{"n_layer": 21, "d_model": 256, "n_head": 8, "n_kv_head": 4, "head_dim": 32, "d_mlp": 1024, "vocab_size": 16384, "activation": "geglu", "norm": "rmsnorm", "norm_place": "pre", "norm_eps": 1e-05, "positions": "rope", "rope_base": 10000.0, "rope_fraction": 1.0, "qk_norm": false, "attn_scale": 0.177, "bias": "none", "tie_embeddings": true, "parallel_block": false, "init": "uniform", "init_std_qkv": 0.0363, "init_std_o": 0.0056, "init_std_up": 0.0363, "init_std_down": 0.0028, "optimizer": "adamw", "lr": 0.00153, "beta1": 0.9, "beta2": 0.99, "weight_decay": 0.0, "lr_head": 0.00872, "grad_clip": 0.5, "warmup_steps": 557, "schedule": "wsd", "decay_fraction": 0.592, "decay_shape": "pow", "final_lr_fraction": 0.05, "batch_tokens": [32768, 65536, 131072, 262144], "seq_len": 256, "doc_mask": true, "train_tokens": 476100000, "steps": 4751, "dataset": "wikipedia_en"}
Each number is 50 + 12 x the weight over its row's rms, rounded and kept within 0 to 99. Layers, rows and columns count from 0. The size before them is the row's rms in percent of the matrix's.

# layer 11 MLP down (transposed), 1024x256, rms 0.127, rows 27-43, columns 192-255
105:17 42 53 54 37 57 40 51 37 57 65 77 52 47 49 39 41 52 59 61 46 53 36 62 40 50 57 36 52 63 45 60 48 75 53 44 48 58 46 42 48 42 44 46 41 60 33 55 42 39 57 56 55 54 54 59 64 18 23 42 36 37 72 66
112:37 61 51 56 38 44 62 61 37 68 40 47 36 42 61 46 53 42 48 82 57 51 69 42 44 63 41 48 54 48 45 53 63 53 47 45 63 36 56 40 62 97 49 44 65 58 47 42 47 35 60 32 44 57 70 52 67 79 55 26 47 56 48 51
101:53 55 57 35 49 62 51 57 58 55 56 45 28 54 38 63 63 46 62 67 34 58 59 47 36 42 36 45 53 49 56 39 58 39 52 65 43 42 47 50 51 43 44 29 45 56 47 48 46 55 35 38 40 61 49 50 35 29 68 46 65 54 59 45
100:54 42 34 62 47 48 28 69 61 57 70 54 40 37 57 00 39 34 45 48 40 52 49 61 54 29 44 56 47 57 40 44 54 58 38 21 46 57 60 37 50 43 68 31 39 48 41 61 41 33 44 61 35 44 53 47 38 54 58 47 51 59 31 64
108:60 44 57 50 46 33 24 50 58 54 41 35 40 32 45 52 48 47 57 50 31 31 39 39 52 39 50 58 42 41 38 57 39 72 67 47 66 42 48 55 23 36 52 50 40 40 68 47 36 68 44 49 41 57 78 56 55 38 38 58 43 63 49 61
097:67 72 51 55 48 72 30 27 43 42 42 61 57 49 40 40 99 42 50 28 52 48 50 47 61 37 62 72 46 42 75 64 62 58 66 50 58 61 49 57 58 55 65 53 42 56 32 45 73 61 48 55 57 45 51 44 46 41 55 66 63 33 54 11
103:56 39 46 49 52 42 77 41 66 66 51 42 67 57 63 51 30 47 56 45 63 68 29 38 43 35 22 55 31 59 67 53 46 49 60 42 52 53 48 44 48 73 50 41 54 63 59 72 55 35 49 75 40 78 51 57 61 54 53 63 61 37 44 44
089:40 70 52 51 48 36 37 52 44 62 61 52 44 57 48 62 94 43 47 26 56 46 56 55 60 46 47 49 42 81 16 58 46 46 56 62 59 57 54 62 31 41 66 43 36 43 40 33 46 51 52 55 48 20 51 24 35 22 46 50 43 48 40 45
102:57 50 38 36 45 48 42 52 53 61 51 46 56 43 51 49 96 47 36 56 51 42 79 18 58 57 61 49 52 42 39 30 38 63 47 53 67 50 66 34 53 42 49 67 42 51 51 31 50 40 54 63 49 42 63 63 33 41 44 54 74 59 57 33
095:50 43 54 29 47 45 60 51 71 47 68 41 32 62 32 62 99 31 48 58 56 30 35 56 41 68 26 59 37 58 49 57 27 59 53 49 38 60 31 52 37 44 36 59 57 64 47 49 48 56 40 58 55 37 58 59 36 46 35 36 32 46 47 47
098:42 60 57 47 46 38 55 44 50 56 45 44 64 40 47 67 56 65 44 41 47 33 64 69 56 44 22 56 76 62 55 50 51 62 52 39 44 32 52 60 49 37 60 43 57 40 64 52 66 40 55 54 39 47 38 63 51 40 31 54 31 63 69 56
099:49 50 63 52 53 81 39 52 31 57 56 64 78 46 43 23 64 43 36 48 41 64 83 52 54 78 42 76 46 46 35 47 47 40 57 49 33 40 53 51 54 49 56 37 66 60 31 54 48 72 63 38 62 48 43 47 42 67 32 59 61 46 42 54
100:44 39 42 51 37 57 41 55 55 83 50 52 59 54 59 47 61 52 40 54 33 59 61 33 69 55 44 52 62 51 54 42 51 53 57 32 37 73 35 56 32 36 39 50 47 51 35 50 58 53 38 68 48 43 62 37 46 42 46 48 40 41 45 54
099:34 44 57 51 60 39 26 67 45 49 49 57 31 58 19 64 24 41 52 44 48 47 56 34 59 67 48 54 60 44 50 41 55 49 60 40 64 30 37 37 40 56 43 49 41 52 63 50 33 49 52 49 68 79 36 54 44 32 53 38 67 44 70 42
104:27 55 46 54 37 61 48 35 46 47 24 45 58 55 62 43 82 46 25 64 42 63 65 75 44 47 47 63 33 46 54 63 60 60 58 32 38 36 36 37 56 76 32 33 29 52 63 34 47 61 40 45 67 34 66 46 59 45 46 51 42 31 46 36
101:50 56 66 57 42 33 45 57 54 56 25 43 51 49 45 70 46 51 37 60 60 31 34 36 66 41 56 38 51 52 58 42 57 28 54 25 68 35 53 62 42 40 48 47 64 45 52 43 52 49 50 57 53 42 40 58 51 72 52 57 43 63 67 35
102:52 60 56 55 62 44 60 52 53 60 45 59 41 67 62 36 62 49 02 41 35 49 56 57 60 49 68 28 56 56 44 39 38 46 38 41 60 33 59 40 62 38 35 56 31 40 66 46 49 62 58 61 44 40 39 58 54 34 40 35 56 40 49 41
# layer 11 MLP gate, 1024x256, rms 0.132, rows 28-44, columns 192-255
107:43 24 49 50 54 29 61 40 50 43 43 61 43 47 64 48 33 61 62 55 70 63 50 45 37 39 61 35 52 53 50 53 48 59 46 45 42 52 49 53 54 55 33 34 64 36 38 46 25 42 54 58 40 37 46 55 67 59 49 81 56 39 55 46
099:58 47 42 34 29 52 58 44 44 54 76 33 53 35 43 56 33 59 24 52 45 23 47 42 55 44 44 73 61 56 46 77 45 36 17 71 67 36 45 52 34 51 54 71 35 55 62 61 71 49 64 63 35 47 45 56 39 66 68 65 61 28 40 50
100:46 50 54 48 55 44 44 36 50 52 49 49 70 46 49 55 43 74 59 56 59 63 54 42 56 35 51 38 49 47 41 57 73 50 41 43 51 71 37 32 47 54 55 42 52 40 47 52 52 62 61 42 52 51 31 38 45 32 54 59 44 49 44 39
104:43 57 66 44 59 46 30 52 54 39 55 37 42 38 37 54 43 60 53 25 54 63 63 30 44 47 37 49 45 47 40 48 70 68 34 49 67 57 52 57 61 54 59 30 43 60 25 56 61 68 47 61 28 31 70 42 49 59 53 33 62 37 42 62
097:36 52 74 45 33 37 58 63 55 46 59 47 32 54 54 48 65 63 50 49 48 61 53 62 60 59 43 28 61 47 41 37 55 71 48 47 43 43 43 46 51 52 44 61 63 39 56 45 48 56 39 28 76 71 48 35 55 45 50 54 52 59 51 73
107:46 56 30 51 34 60 52 58 41 47 55 38 57 50 52 36 63 61 67 54 56 31 57 36 35 66 49 31 74 53 61 60 51 41 65 35 52 36 52 45 51 38 59 60 40 61 29 78 57 34 34 35 35 52 44 70 55 48 39 53 38 43 63 62
093:66 46 66 55 52 52 61 44 73 29 62 52 51 41 53 61 51 54 39 54 51 45 49 47 43 46 68 59 46 51 72 50 65 45 50 52 43 43 44 32 48 59 52 44 55 68 58 67 74 51 30 41 38 53 58 50 56 55 48 49 50 45 45 53
102:51 46 46 41 60 64 43 57 44 49 62 30 62 46 37 56 55 46 47 52 51 46 24 42 60 39 58 29 48 64 57 53 42 48 28 79 65 37 54 40 29 63 53 37 35 43 34 39 41 42 44 44 24 53 65 59 66 43 79 32 28 31 48 53
100:49 54 52 37 64 69 38 59 43 52 55 40 59 52 28 49 52 74 51 35 45 44 33 32 51 52 52 60 49 34 55 84 63 57 51 51 37 47 41 43 55 49 63 58 56 60 58 62 59 53 47 23 57 40 55 44 33 69 52 71 61 73 28 52
096:40 67 57 57 81 44 69 64 67 48 61 62 48 52 60 41 39 43 68 61 48 67 55 41 33 57 42 55 34 50 18 36 51 43 36 53 57 40 33 43 51 79 48 32 41 49 51 43 47 52 47 48 39 69 57 52 61 60 56 46 34 33 55 64
099:45 47 47 54 35 35 63 64 54 54 53 23 49 58 69 47 50 35 70 43 62 59 26 60 34 24 82 56 42 58 55 47 62 76 52 40 67 75 50 50 34 40 65 72 65 59 56 63 45 37 61 82 52 53 53 45 51 48 62 44 47 57 56 50
102:43 46 63 26 73 60 31 53 56 48 39 36 39 54 53 31 46 52 43 38 48 42 96 36 44 46 46 56 53 57 57 49 39 57 51 61 34 59 49 62 53 63 71 30 44 38 53 36 49 51 33 52 36 59 50 58 42 48 45 56 41 53 65 55
103:41 35 67 63 41 35 68 41 22 44 28 52 44 45 44 57 55 49 59 66 43 33 46 47 71 47 52 53 82 40 39 49 56 41 44 49 67 50 52 45 43 70 64 57 44 50 69 57 57 40 58 45 66 61 46 45 42 51 73 33 50 50 68 58
104:29 59 33 26 53 65 81 71 61 72 41 53 54 55 61 47 38 63 38 25 57 47 61 48 49 47 66 53 63 43 48 41 53 63 49 60 51 50 35 72 51 62 45 37 33 76 61 73 49 30 45 48 43 42 67 55 34 55 33 49 49 40 43 57
100:54 47 48 24 49 28 41 63 45 50 58 41 57 44 38 57 52 63 77 49 60 67 41 36 58 66 55 55 38 61 52 43 63 45 30 44 48 46 56 51 54 52 56 42 46 51 47 50 25 34 50 60 56 57 43 42 32 73 48 53 51 56 72 53
104:49 43 57 48 55 51 19 32 61 65 46 31 53 68 38 40 46 70 50 33 49 51 41 38 35 46 44 65 38 30 59 41 67 42 39 46 54 43 47 45 40 61 57 75 66 52 35 59 45 40 54 66 64 38 37 35 54 62 45 57 40 38 57 49
099:59 54 54 45 33 55 37 49 47 40 51 61 43 55 34 36 56 51 36 49 63 41 32 31 54 56 62 69 18 42 63 78 48 34 36 49 58 56 58 61 41 45 61 74 53 39 45 69 38 70 58 70 36 42 53 53 74 36 49 35 36 30 46 73
# layer 11 MLP up, 1024x256, rms 0.135, rows 28-44, columns 192-255
112:31 37 41 40 35 32 59 58 29 39 50 49 41 56 44 43 50 71 50 63 55 36 74 33 45 56 44 65 70 45 59 43 51 63 44 63 48 40 21 56 26 46 57 55 60 68 30 64 59 59 70 43 37 13 53 57 36 41 50 50 61 50 74 71
105:63 26 63 66 59 66 68 64 44 47 66 35 53 66 55 66 55 47 35 46 60 46 43 42 38 31 84 61 44 47 36 58 44 48 55 60 41 53 50 26 60 30 82 44 42 41 62 45 45 62 63 77 40 15 41 55 59 61 41 66 45 65 45 40
101:73 65 51 52 64 37 45 44 48 38 29 53 38 58 33 47 33 35 55 48 49 36 64 37 58 55 40 79 58 36 54 52 37 39 40 49 46 24 48 39 60 51 33 57 29 47 58 66 45 23 51 57 51 50 78 66 64 48 35 32 70 43 53 20
107:38 67 82 58 46 49 34 30 55 60 65 49 49 41 56 50 44 56 58 25 64 53 36 44 49 53 52 43 54 55 54 46 52 61 64 42 27 22 58 44 47 60 65 39 64 51 38 54 51 62 55 52 71 31 41 52 56 57 57 35 64 60 45 42
097:33 10 41 40 42 61 43 65 57 53 39 52 36 57 52 71 49 54 55 66 69 61 79 50 33 42 31 52 75 72 47 58 41 71 39 63 34 20 52 51 40 59 37 45 44 67 50 53 53 40 35 33 45 38 65 56 48 59 42 47 60 54 56 66
104:48 54 56 49 40 54 56 62 71 61 35 60 54 56 28 67 57 66 45 52 56 48 56 58 39 75 57 59 61 47 32 49 64 66 53 54 35 37 50 58 36 43 41 33 67 38 58 34 48 65 51 45 56 26 63 47 50 79 38 30 40 59 38 44
091:58 44 54 51 49 52 51 50 51 31 47 24 22 35 44 62 27 68 55 68 51 65 56 51 34 55 68 51 75 12 58 49 64 49 43 28 44 56 44 29 48 56 21 33 72 62 64 70 55 44 47 40 49 51 47 91 64 49 46 44 46 62 50 45
107:53 56 60 30 57 57 65 52 63 81 51 31 70 45 40 56 61 51 61 63 52 40 28 57 49 58 48 27 61 72 51 27 44 49 35 50 70 44 54 48 34 42 73 43 23 30 61 48 37 67 36 49 30 62 64 64 62 60 52 78 32 53 53 22
098:43 68 54 45 71 46 43 28 60 40 37 53 70 62 54 52 56 46 30 40 41 55 48 38 50 47 36 62 38 22 60 52 52 28 64 45 49 51 65 56 50 60 73 26 46 55 52 53 50 33 41 43 52 57 67 31 12 71 65 54 42 56 41 64
097:46 43 68 27 74 76 51 44 57 51 57 35 64 55 72 45 52 61 57 44 63 73 52 50 39 53 49 42 61 38 46 49 69 38 37 64 44 53 53 27 44 38 24 49 50 35 57 47 65 46 44 37 56 40 53 73 62 56 67 54 42 42 26 48
099:34 62 52 55 33 56 40 59 57 48 42 56 55 42 56 62 50 38 34 49 33 44 57 57 51 51 49 58 48 47 48 56 44 45 42 39 62 45 73 46 46 51 34 33 40 50 48 40 56 56 60 28 43 40 57 64 34 60 23 54 35 48 59 45
102:50 52 47 54 44 35 62 44 51 51 53 64 39 37 48 49 58 43 42 41 50 48 49 54 56 72 40 34 40 36 55 61 23 38 52 50 52 48 42 45 39 37 63 66 72 49 60 49 65 48 49 64 42 57 44 46 44 45 62 48 40 53 46 38
096:40 62 50 63 39 88 62 51 69 48 81 30 64 41 56 47 50 41 51 32 70 58 50 49 48 59 56 33 40 47 56 52 44 52 33 62 57 66 55 72 59 48 58 51 25 50 33 54 35 67 46 38 37 46 58 54 52 68 48 51 41 72 21 57
103:84 48 34 47 53 65 43 62 41 55 63 67 46 48 52 51 43 34 38 54 50 60 62 32 58 39 42 35 56 47 42 34 29 39 36 62 54 61 72 51 43 44 50 68 62 23 44 64 59 50 65 45 59 58 43 56 53 55 50 38 40 45 19 47
099:72 83 44 45 38 50 49 60 44 49 44 57 62 59 65 63 40 75 56 46 19 61 53 41 74 56 56 54 48 52 63 55 42 70 42 44 49 74 76 56 52 64 57 73 31 38 59 56 43 54 32 23 30 44 75 35 53 43 43 55 38 49 73 51
103:39 42 59 59 52 44 66 45 47 41 56 20 47 69 40 57 65 56 48 36 34 54 48 35 47 36 52 66 45 52 47 60 49 44 30 62 55 41 56 39 63 48 49 57 50 40 49 44 46 50 56 66 40 50 10 55 46 32 50 64 60 43 33 41
101:27 62 47 52 47 63 42 58 41 66 49 64 35 24 39 46 39 38 49 45 25 50 59 48 55 60 48 55 40 51 37 44 53 51 48 59 57 32 48 43 42 44 53 63 62 59 47 48 63 48 42 42 42 68 44 63 43 62 73 38 42 54 43 52